{
  "num_hidden_layers": 14,
  "hidden_size": 256,
  "num_attention_heads": 6,
  "num_key_value_heads": 6,
  "head_dim": 64,
  "intermediate_size": 320,
  "vocab_size": 4582,
  "hidden_act": "swiglu",
  "norm": "rmsnorm",
  "norm_place": "pre",
  "norm_eps": 1e-06,
  "positions": "rope",
  "rope_theta": 69100.0,
  "rope_fraction": 1.0,
  "qk_norm": false,
  "attn_scale": 0.125,
  "bias": "none",
  "tie_word_embeddings": true,
  "parallel_block": false,
  "extras": ["capped logits"],
  "init": "normal",
  "init_std_qkv": 0.0333,
  "init_std_o": 0.0,
  "init_std_up": 0.0333,
  "init_std_down": 0.0,
  "optimizer": "adamw",
  "learning_rate": 0.00152,
  "beta1": 0.9,
  "beta2": 0.99,
  "weight_decay": 0.27,
  "lr_head": 0.0163,
  "max_grad_norm": 0.5,
  "warmup_steps": 218,
  "schedule": "cos",
  "final_lr_fraction": 0.1,
  "batch_tokens": 131072,
  "max_seq_len": 768,
  "doc_mask": true,
  "train_tokens": 529100000,
  "max_steps": 4037,
  "dataset": "wikipedia_en"
}
Each number is 128 + 32 x the weight over the matrix's rms, rounded and kept within 0 to 255. Layers, rows and columns count from 0.

# layer 11 attention key, 384x256, rms 0.0547, rows 55-79, columns 128-255
[[138 110 126 142  95  95  43 114 171 172 110 153 157 124  17 139 102 132  87 199 168 148 142 153 153 117 138 151 103 186 142 107 101 200 157 118 157 123 146 139 101 139 141 143 118  97 184 129 157 163 133 108  79 156 126 137 153 163  95 173 104 182 129 212 139 145 115 119 140 132 137 140 115 208  99 172 125 125 136 143  71 117 133 164 145 130 150  79 180  43  98 111 107 159  80 133  87 169 110  90  85 139 142 179 135 143  73 196  98 109 156  97 110 108 170 106 107  95  89 157 121 109 130 135 138 118 132 147]
 [130 122 104 130 185 130 108 128 150 132 170  92 130 164  52 107 101 116 111 193 138 171 126 135 152  85 174 143 114  82  79 101  79 207 140 179 149 149 145 156 107 144 202 181 138 117 165 134 135 157 107 163 141 147 112 147 110 147 130  99 113 124 108 133 182 142 113 141 196 132 107 133 154 166  95 171 144 143 162 114  61  98 149  94 144 101 107  88 131 114 142 132  77  70  84 151 133 142 105 141  96 145 127 153 135 106  56 116 135 150 145 115 110 113 171  92 141 157 139 138  75 124 142 112  60 128 134 113]
 [112 132 212 123 112 182  98 165 151 168  86 126 190 126  73  94 150 110 154 151 151  74  75 118 109 125 128 121  78 212 208 181 108  86 141 144 108 147  70  73 124  92 141 158 146 164 143 137 188 137  82 170  58  89 123 115 136 123 146 144 176 125 108 153  77  64  91 129 111  99 155 130 133 108 115 135 129 148 156 150 115 134  76 104 144  91  56 167 144  73  86 134 104 142  72 102 122 138 119  94 147 114  94 110  92  86  77 124 137 129 124 174  92 151 163 127 167 107 105 148 178 164 149 146 180 189 150 111]
 [146 179 104 159 142 138 145 107 159  94 158 114  57 119 151 131 113 144 121 168 135 158 151 138 101 210 151  73  94  53  88 163 116 132 163 109  95 124 144  97 148 104  98  87 140  86 181 116  95 147 131 172 154 156 113 128 140 170  74 123 120 141 170 144 139 128 113 126  94 160 190 132 157 221 147 175 153 133 125 126  77  81 153 175  97 142 140  77 183 122 116 160 157  90 130 150 181 170 138 150  77 124  69 143 135  80 135  77 140 124 110 142 134 108 138 126 160 135 112 139 155 149 169 114  99 121 110 170]
 [131 114 122 137  83 132 134 125 144 145 136 100 110 190  67 187 131 158 130 169 137 157 113  75 160  79 161 142 147 123 119  87 150 166 132 164 131  10 118 123 155 143  97  98  88 136 191 157 153 152 139 131 136 113  94 109 118 159  89 108 149 155 111 137 178 125 161 169 155 124 100 133  97 158 146 117 125 144 114 130  82 172 128 104 160 184  95  61 222  85  78  62 118 156 123 117 175  84 202 133 108 123 165 122 110 122  76 215 118 165 145 109  68 150 108  85 122  86 168 105 190 134 170 103 106 119 134 213]
 [150  73 183 172 113 138 118 116 156  78  91  88 120 153 105 114 158 187 124  76 137  76 170 118  95  85  45 125 128  88 150 150 174  68 148 103 118 130 127 108  74 110 123 147 146 171 138 162 125  62 104 143 123 134 129 162 152  89 159 133 116  99 136 168 100  74  88  73 109  83  94 160  95 147 104 158 108 110 117 105 146 115 183 120 111 103 123 175  94 200 151  85 107 113  96 100 173  53 113 143 174 117 140  96 100 168 118 188 160  93  94 123 145 173  86 126  76 132  38 100  82 146 138 145 141 137 128 142]
 [115  97 145 122  80 132 152 112 107 110 122 204 175 119 139 138 156  49 152  96 161 118  68 122 125 107  92 140 137  69 181 119  74  88  95 122 103 160 141 165 140 120  83  70 110 167 103 138 208 103 132  92 144 141 200 116 127 140 140 114 128  72 198  86 140  48 162 137 167 110  53 119  99 107 146  72 147 105 112  88  92 123 119 101 189 186  94 167 130 152 148 121  68 113 182 117 101 104 149 175 116 171 121 112 109  71 159 144 125 162 129 115 107  82  97 160 135 151 118 166 155 134  89 116 126 168 148  73]
 [127 158  77  98 124 107 130 137 110 143  75 197 154 135 124 165 143 132 137 161 108 122 159 171 101 108 144 156  88 165 137 189  75 134 120  97 132 106 151 108 163 104 193 108  88 138 104 123 109 155 128 124 183  92 194  85 164 103 129 161 101  71 150 143 104 155 136  93 176 106  78 164  94 120  97 119 100  87 115  93 104 118 133  83 142 172 198 134 146 109 162  31 119 162 135 130 188  97 153 137  81  96 110  78 127 131 145 155 100 140 153 123 105 128 124 135 120 162 131 101  82 136  69 116 121 118 135 126]
 [122 107 151  76 128 131 161 124 186 119 114 164 176 114 105 159 170 115  96 135  91 170 114 117 124  81   0 113 135 178 197 163  97 150 101  92 131 160 106 161 178  91 174 122 134 157 134 123  88 100 131 100 173 128  80  90 127 108 148 106 188  33 115 131 187 145 136 138 169 150 103  90 155 149 109 192  79  97 139 175 188 126 152 155 140 161 147 184 138 157  97 100  71 148 153 116  93 127 178 127 136  78 168 143 120  23 110 113  88 139 117 212 155  90 111 103 122 125  71 138 125 141 117 149 138 188 103 148]
 [135 136 103 147 137 161 132 148 138 107  92  97 132 158 141 118 116 118  85 108 159 121 182  82 119 208  75 135 106 140 128 164 106 170 145 127 100  92 128  80 140 102 162 138  79 166  98 134 119 126 104 118 122 110 126 109 133 143 109 107  96  63  80 145  86 145 148 120 162 164 107  97 119 123 141 104 189 115 123  79 152 135 127 150 151 159 111 110 125 112 170 140 149 102  92 141 157 158 139 123  73 120 149 143 145  87 169 112 159 106 148  96 101 172 124 105 135  91 119  74  68 121 135  80 108 172 180 161]
 [187 160 106 104 141 140 112 141 161 169  97 133 177 151 151 122 102 100 122 130 120 141 140  83 147 142  92 116 162 127 106 124 188 150 165 109 120  78  71 115 127 113 160  94 102  90 168 106 116 140 132  99  99 175 151 115 136 175 160 115 137 131 115 110 117 127 172 147 146 158 149 115  89 173 129  60  55 116 145 125 167 175 154 167 119  88 168 104 170 123  99 147  92 106 119  74 130 160 128 138 131 126 130 132 147 147 143 142  97 112 126 109 144 164 100 157 141 119 100 142 159 161  81 102 150 162 144 181]
 [206 131 162 145 130 169 131 126 166 111 179 135 122 120 150 104 143 111 106  75 139 122 114  86 137 158 169 186 160 208 172  82 140 181 131 107 163 151 195 205 122 158 143 160 111 117 173 121 150 144 136 112 143 132 164 121 145 106  93 155 125 103  68 164 142 115 151 138  97 124 102  97 102 182 148  97 179 138 139 122  86 133 146 150 136 134 139 124 128 140  91 110 111 142 122 129 147 100 178 115 121 117 124 134 157 149 153 135 158 150 173 128 149 127 156 145 145 130  65 126 174 107  97 150 149 130 107 163]
 [156 100 122  80 106 141 124 111 156 119 187 117 143 178 167 129 154 127 151 120 127 138 101  60 137 132 150 204 169 201 121 113 132 188 152  97 120 112 133 170 146 124 166 158  70 134 183 135 133  97 113 135 146  50 146 162 119  55 111 159  95 138  95 104  68 147 123 102 158 139 152 127 114 190 106 103 162 171 122  89 110 139 165 138 106 167  94 134 154 108 102 109 125 160  95 115 100 114 177 134 152  99 148 120  81  93 137 114 180 103 162 136 116  84 165 133 141 140 154  84 126 165 129 110 137 120 149 152]
 [ 52 170 143 134 160 151 113 138 157 145 145 117 128  71 121 153  92 185 139 182 152  91  75 155 154 133 102  94 113 145 134 146 144 122 131 152 130 170 122 128 117 127  72 156  90 103 146 153 113 109 144 124 180 126 101 129  91 133 115 176 109 164 139 119 139 117  94 160  76 133 171 123 132  99 148 125 158 136  87  85 126  89 110  97 117 147  91 136 149 133 152 135  90  71  74 160 117 141 136 143  48 147 136 155  74 141 133  96 136 102 109 111 128 115 121  61 104 143  81 155  69  92  63 100 137 113  98 164]
 [177  80  87 152  97 102  83 133  98 165  83 117 170 162 101 135 109 198  96 154 163  85 138 125  95  90 139 120 138  70 143 164 117  90 143 157 109 126  90 100 135 103 140  93 111 141 145 195 160 150  92 177 175 108 115  90  95 136 174 104 123 104 179 118 137  67  93 162 111 184 136 116 140 106 185 167 138  77 128 102 103 107 105 104 142 145 121 137 125  80 143 102 180 154 151 107  53 119 117  42 102 124 139 105 161 126 108 176 117 108 155 142 109 150 142  93 148 119 128  90 146  78 118 149 190  65 195 123]
 [ 98 100 147  76  93 130 182 114 121 120  87 127 122 107 135 118 128 102 120  53 110 121 140 198 106 151 112 130 111 150 101 135 150 127  82 112  73 125 169 121  99 108 108 128 115 108 145 159  91  75 131 117 158 158 100 178  93 130 185 105 142 154 157 134 116 146 127 130 119 111  95 144 105  87 108 100  80 171 127 131 168 150 164 149 166  99 118 136 105 160 140 149 121 124 117 165  83  62 136  99 135 130 120 127 133 140 140 150 165 122 129 185 128 198 170 143 184 138 113 173 118 145 167  97 148 181 143 108]
 [108  61 147 117 136 113 121 152 156 129 156 127  88  94 153 105 139 129 124  92 174 184 152 177 130 137  89  94 114 139 105 108 101 192 152 101 115 161 121 108 159 149 112 155 172 126 119 171 163 144 130 126  98  96 200 146 108  42 116 136 145 103 126 113  77 171 147 115 151 126  92 104  90  65  93 134 156 132 167 109 171 101 164 130 113 112 118 144 166 133 106 154 108 107  40 212 116 147 140 103 185 138 125 164  95  93 125  73 108 131 130  80 102 150 124  95 126 136 145 148 113 114 165  81 105 178 110 131]
 [143 100 110 159 159  94 157  95 146 152 160 133 147  98 205  72 112 112 154  97 151 132 146 147 174 138 113 147 102 182 134 120 166 169 118  87 135 144  97 113 118 142 124 174 114 143 114  67 109 122 127 112  88  81 127 129 114 130 115 164 109 103 122 123  93 165 108 124 195 124 106 104  83 107  90 146 186 152 131  84 141 146 150 141 135 159 150 151 188 176 110  62 112 134  87 160 109 142 130 181  88 103 149 132 130 128 168  86 127 122 139  58 100  80 141  45  84 129  98 170 151 168  94 107 115 172 116 182]
 [115 170 157 119 134 153 111 120 162 152 208 193 109 110 112 120 114 113 184  92  75 134  91 119 200  54  97 165 206 154 128 163 148 125  74 109 141 166  75 145 152 186  84 189 142 117 164  76 159  93  93 102 138  82 100  81 129 241 141 129 141 148  74 112 112  94 113 123  74 154 145 150 125 183  90 112 192 175 114 147 132 178 161 106 106 110 134  62 112 184 114 112 114 140 122 157 108 138 132 145  79 120 158  82 129 139 144  97 132 152 178  21 136  99 125 170  81 118  98 134 156 164 191 150 113 190  92 111]
 [ 69 141 129 156 157 114 124 120 181 125 137 129 135 103 167 142 101 118  96 147 206 130 123 128 112 156  74 119  93 131  96 118  94 114 182 132 171 135 161 161 119 122 151  95 109 164 167 101 123  71 156 137 134 140 119 109 166  83  73 136  88 158 139 109 202 142 114 130 150  84 128 104 121 110 110 139  92 124  92 131 162 132 156 157 115 175 157 183 144 113 105 111 145 116 128  94 155 165  93 123  99 119  63 191 107 150 159  63 135 100 117 110 113 128  94  85 127  90 162 197 131 191 104 141 148 114 117 180]
 [105 119 118 127 127 112 169 117  98 123 150 145 122 132 222  71 150  82 112 108 102 102 105 159 127 176 150 145 188  55 102 124 174 134 111 102 180 171 152 153  75 148 146 177 123 110 147 122 128  99  91 127 137  91 113  98  84 158 128 123 122 118 125 151  91 150 120 157 137 116 143 109 126 194 135 140 147 164 115 127 103 156 106 145 134 169 150 120 183 183  90 103 128 120 125  94 161  95 144 165  90 115 143 103 137 128 129 127 133 139 182  94 151  81  98 170 129 116 121 132 127 143 152 129 141 192 104 126]
 [ 74 149 114 169  99  93 116 160  47 120 104  77 132 155 145  91 115 183 118 113 139  94 145  40 148  93 149  76  51  42 106  87 131 120 134 155 167  95 123  92  90  98 133  67 161 124 130 125 113 172 132 150 153 186  84 200  97 152 155 232 116 146 148 141 183 157  98 186 112  99  94 153  90 159 147 133 134 177 109 179 119 108 131 107 145 205 121 148  95 155  94 140 189  69 153 117 190 112  95  72 128 148 115 124 108 131  91 120  74  89 128 144 126 179 128 118 127 110 122  98 126 146  63 128  92 134  97 164]
 [119 140 120 141 119 122 107 146 158  82 126 181 134 108 123 140  60 131 121 151 140 150 108 123 132  85  99 135 131 139 140  74 120 181 140 133 128 107  82 134 170 169 121 140 164 129 131  96 140 146 172  78  98 110 119 108 131 117  88 117 126 102  75  99 165 112 127 201 102 133 105 157 164 108 137 125 133 116 138 149 105 150 136 117 128 109 115  77 119 105 152 143 146 162 145 115 102 162 154  58 110 142 130 129 114 111 119 157 142 161 115 175 100 115 142 149 141 123 120 144 112 106 128 153  99  80 138  80]
 [147 108 118  53 162 101  97 202  62  99 137 150  92 138 145 221 113 170 145 156 150 116 174 152 174 128 178 136 125 145  96 144 108 175 134 104 147 116  87 124 125 101 168 175 144 156 108 125  89 163 168 193 146 112 119 167 132 118 170 223 150 115 139 152 177 144 117  62 104  81 135 123 103 127 136 138 156 138 137  87 148 105 110 102  94 143 113 114 147 114 167 142  55 125  81 175 138 148 145  69 171 137 175 170 123  94 104  87 100 127 130 171 118 134 132  99 119 161 116 136 137  72 126 110  92 142  74 129]
 [146  96 132  95 162  89 104 153 106 160 105 132  91 118 167 119 117 137 158 105 155  81 178 162 129 133 172 135 150 149 172 110 141 127  85  79 167  93 135 130 135 102 139 149  86 135 117 140 115 141 112 132 147  88 115 132  76 103 143 147 135 167  90 181 155 108 114  77 118 150 158 116 104 138  96 136 114 122 102 109 142 155 150 172 141  66 119 117 146 106 156 106 105 141  80 144 124  88 148 157 171 106 110 122 129 113 123 131 111 126 129  98 100 120 143 127 138 167 106 142  97 160 154 122 178 140 119 101]]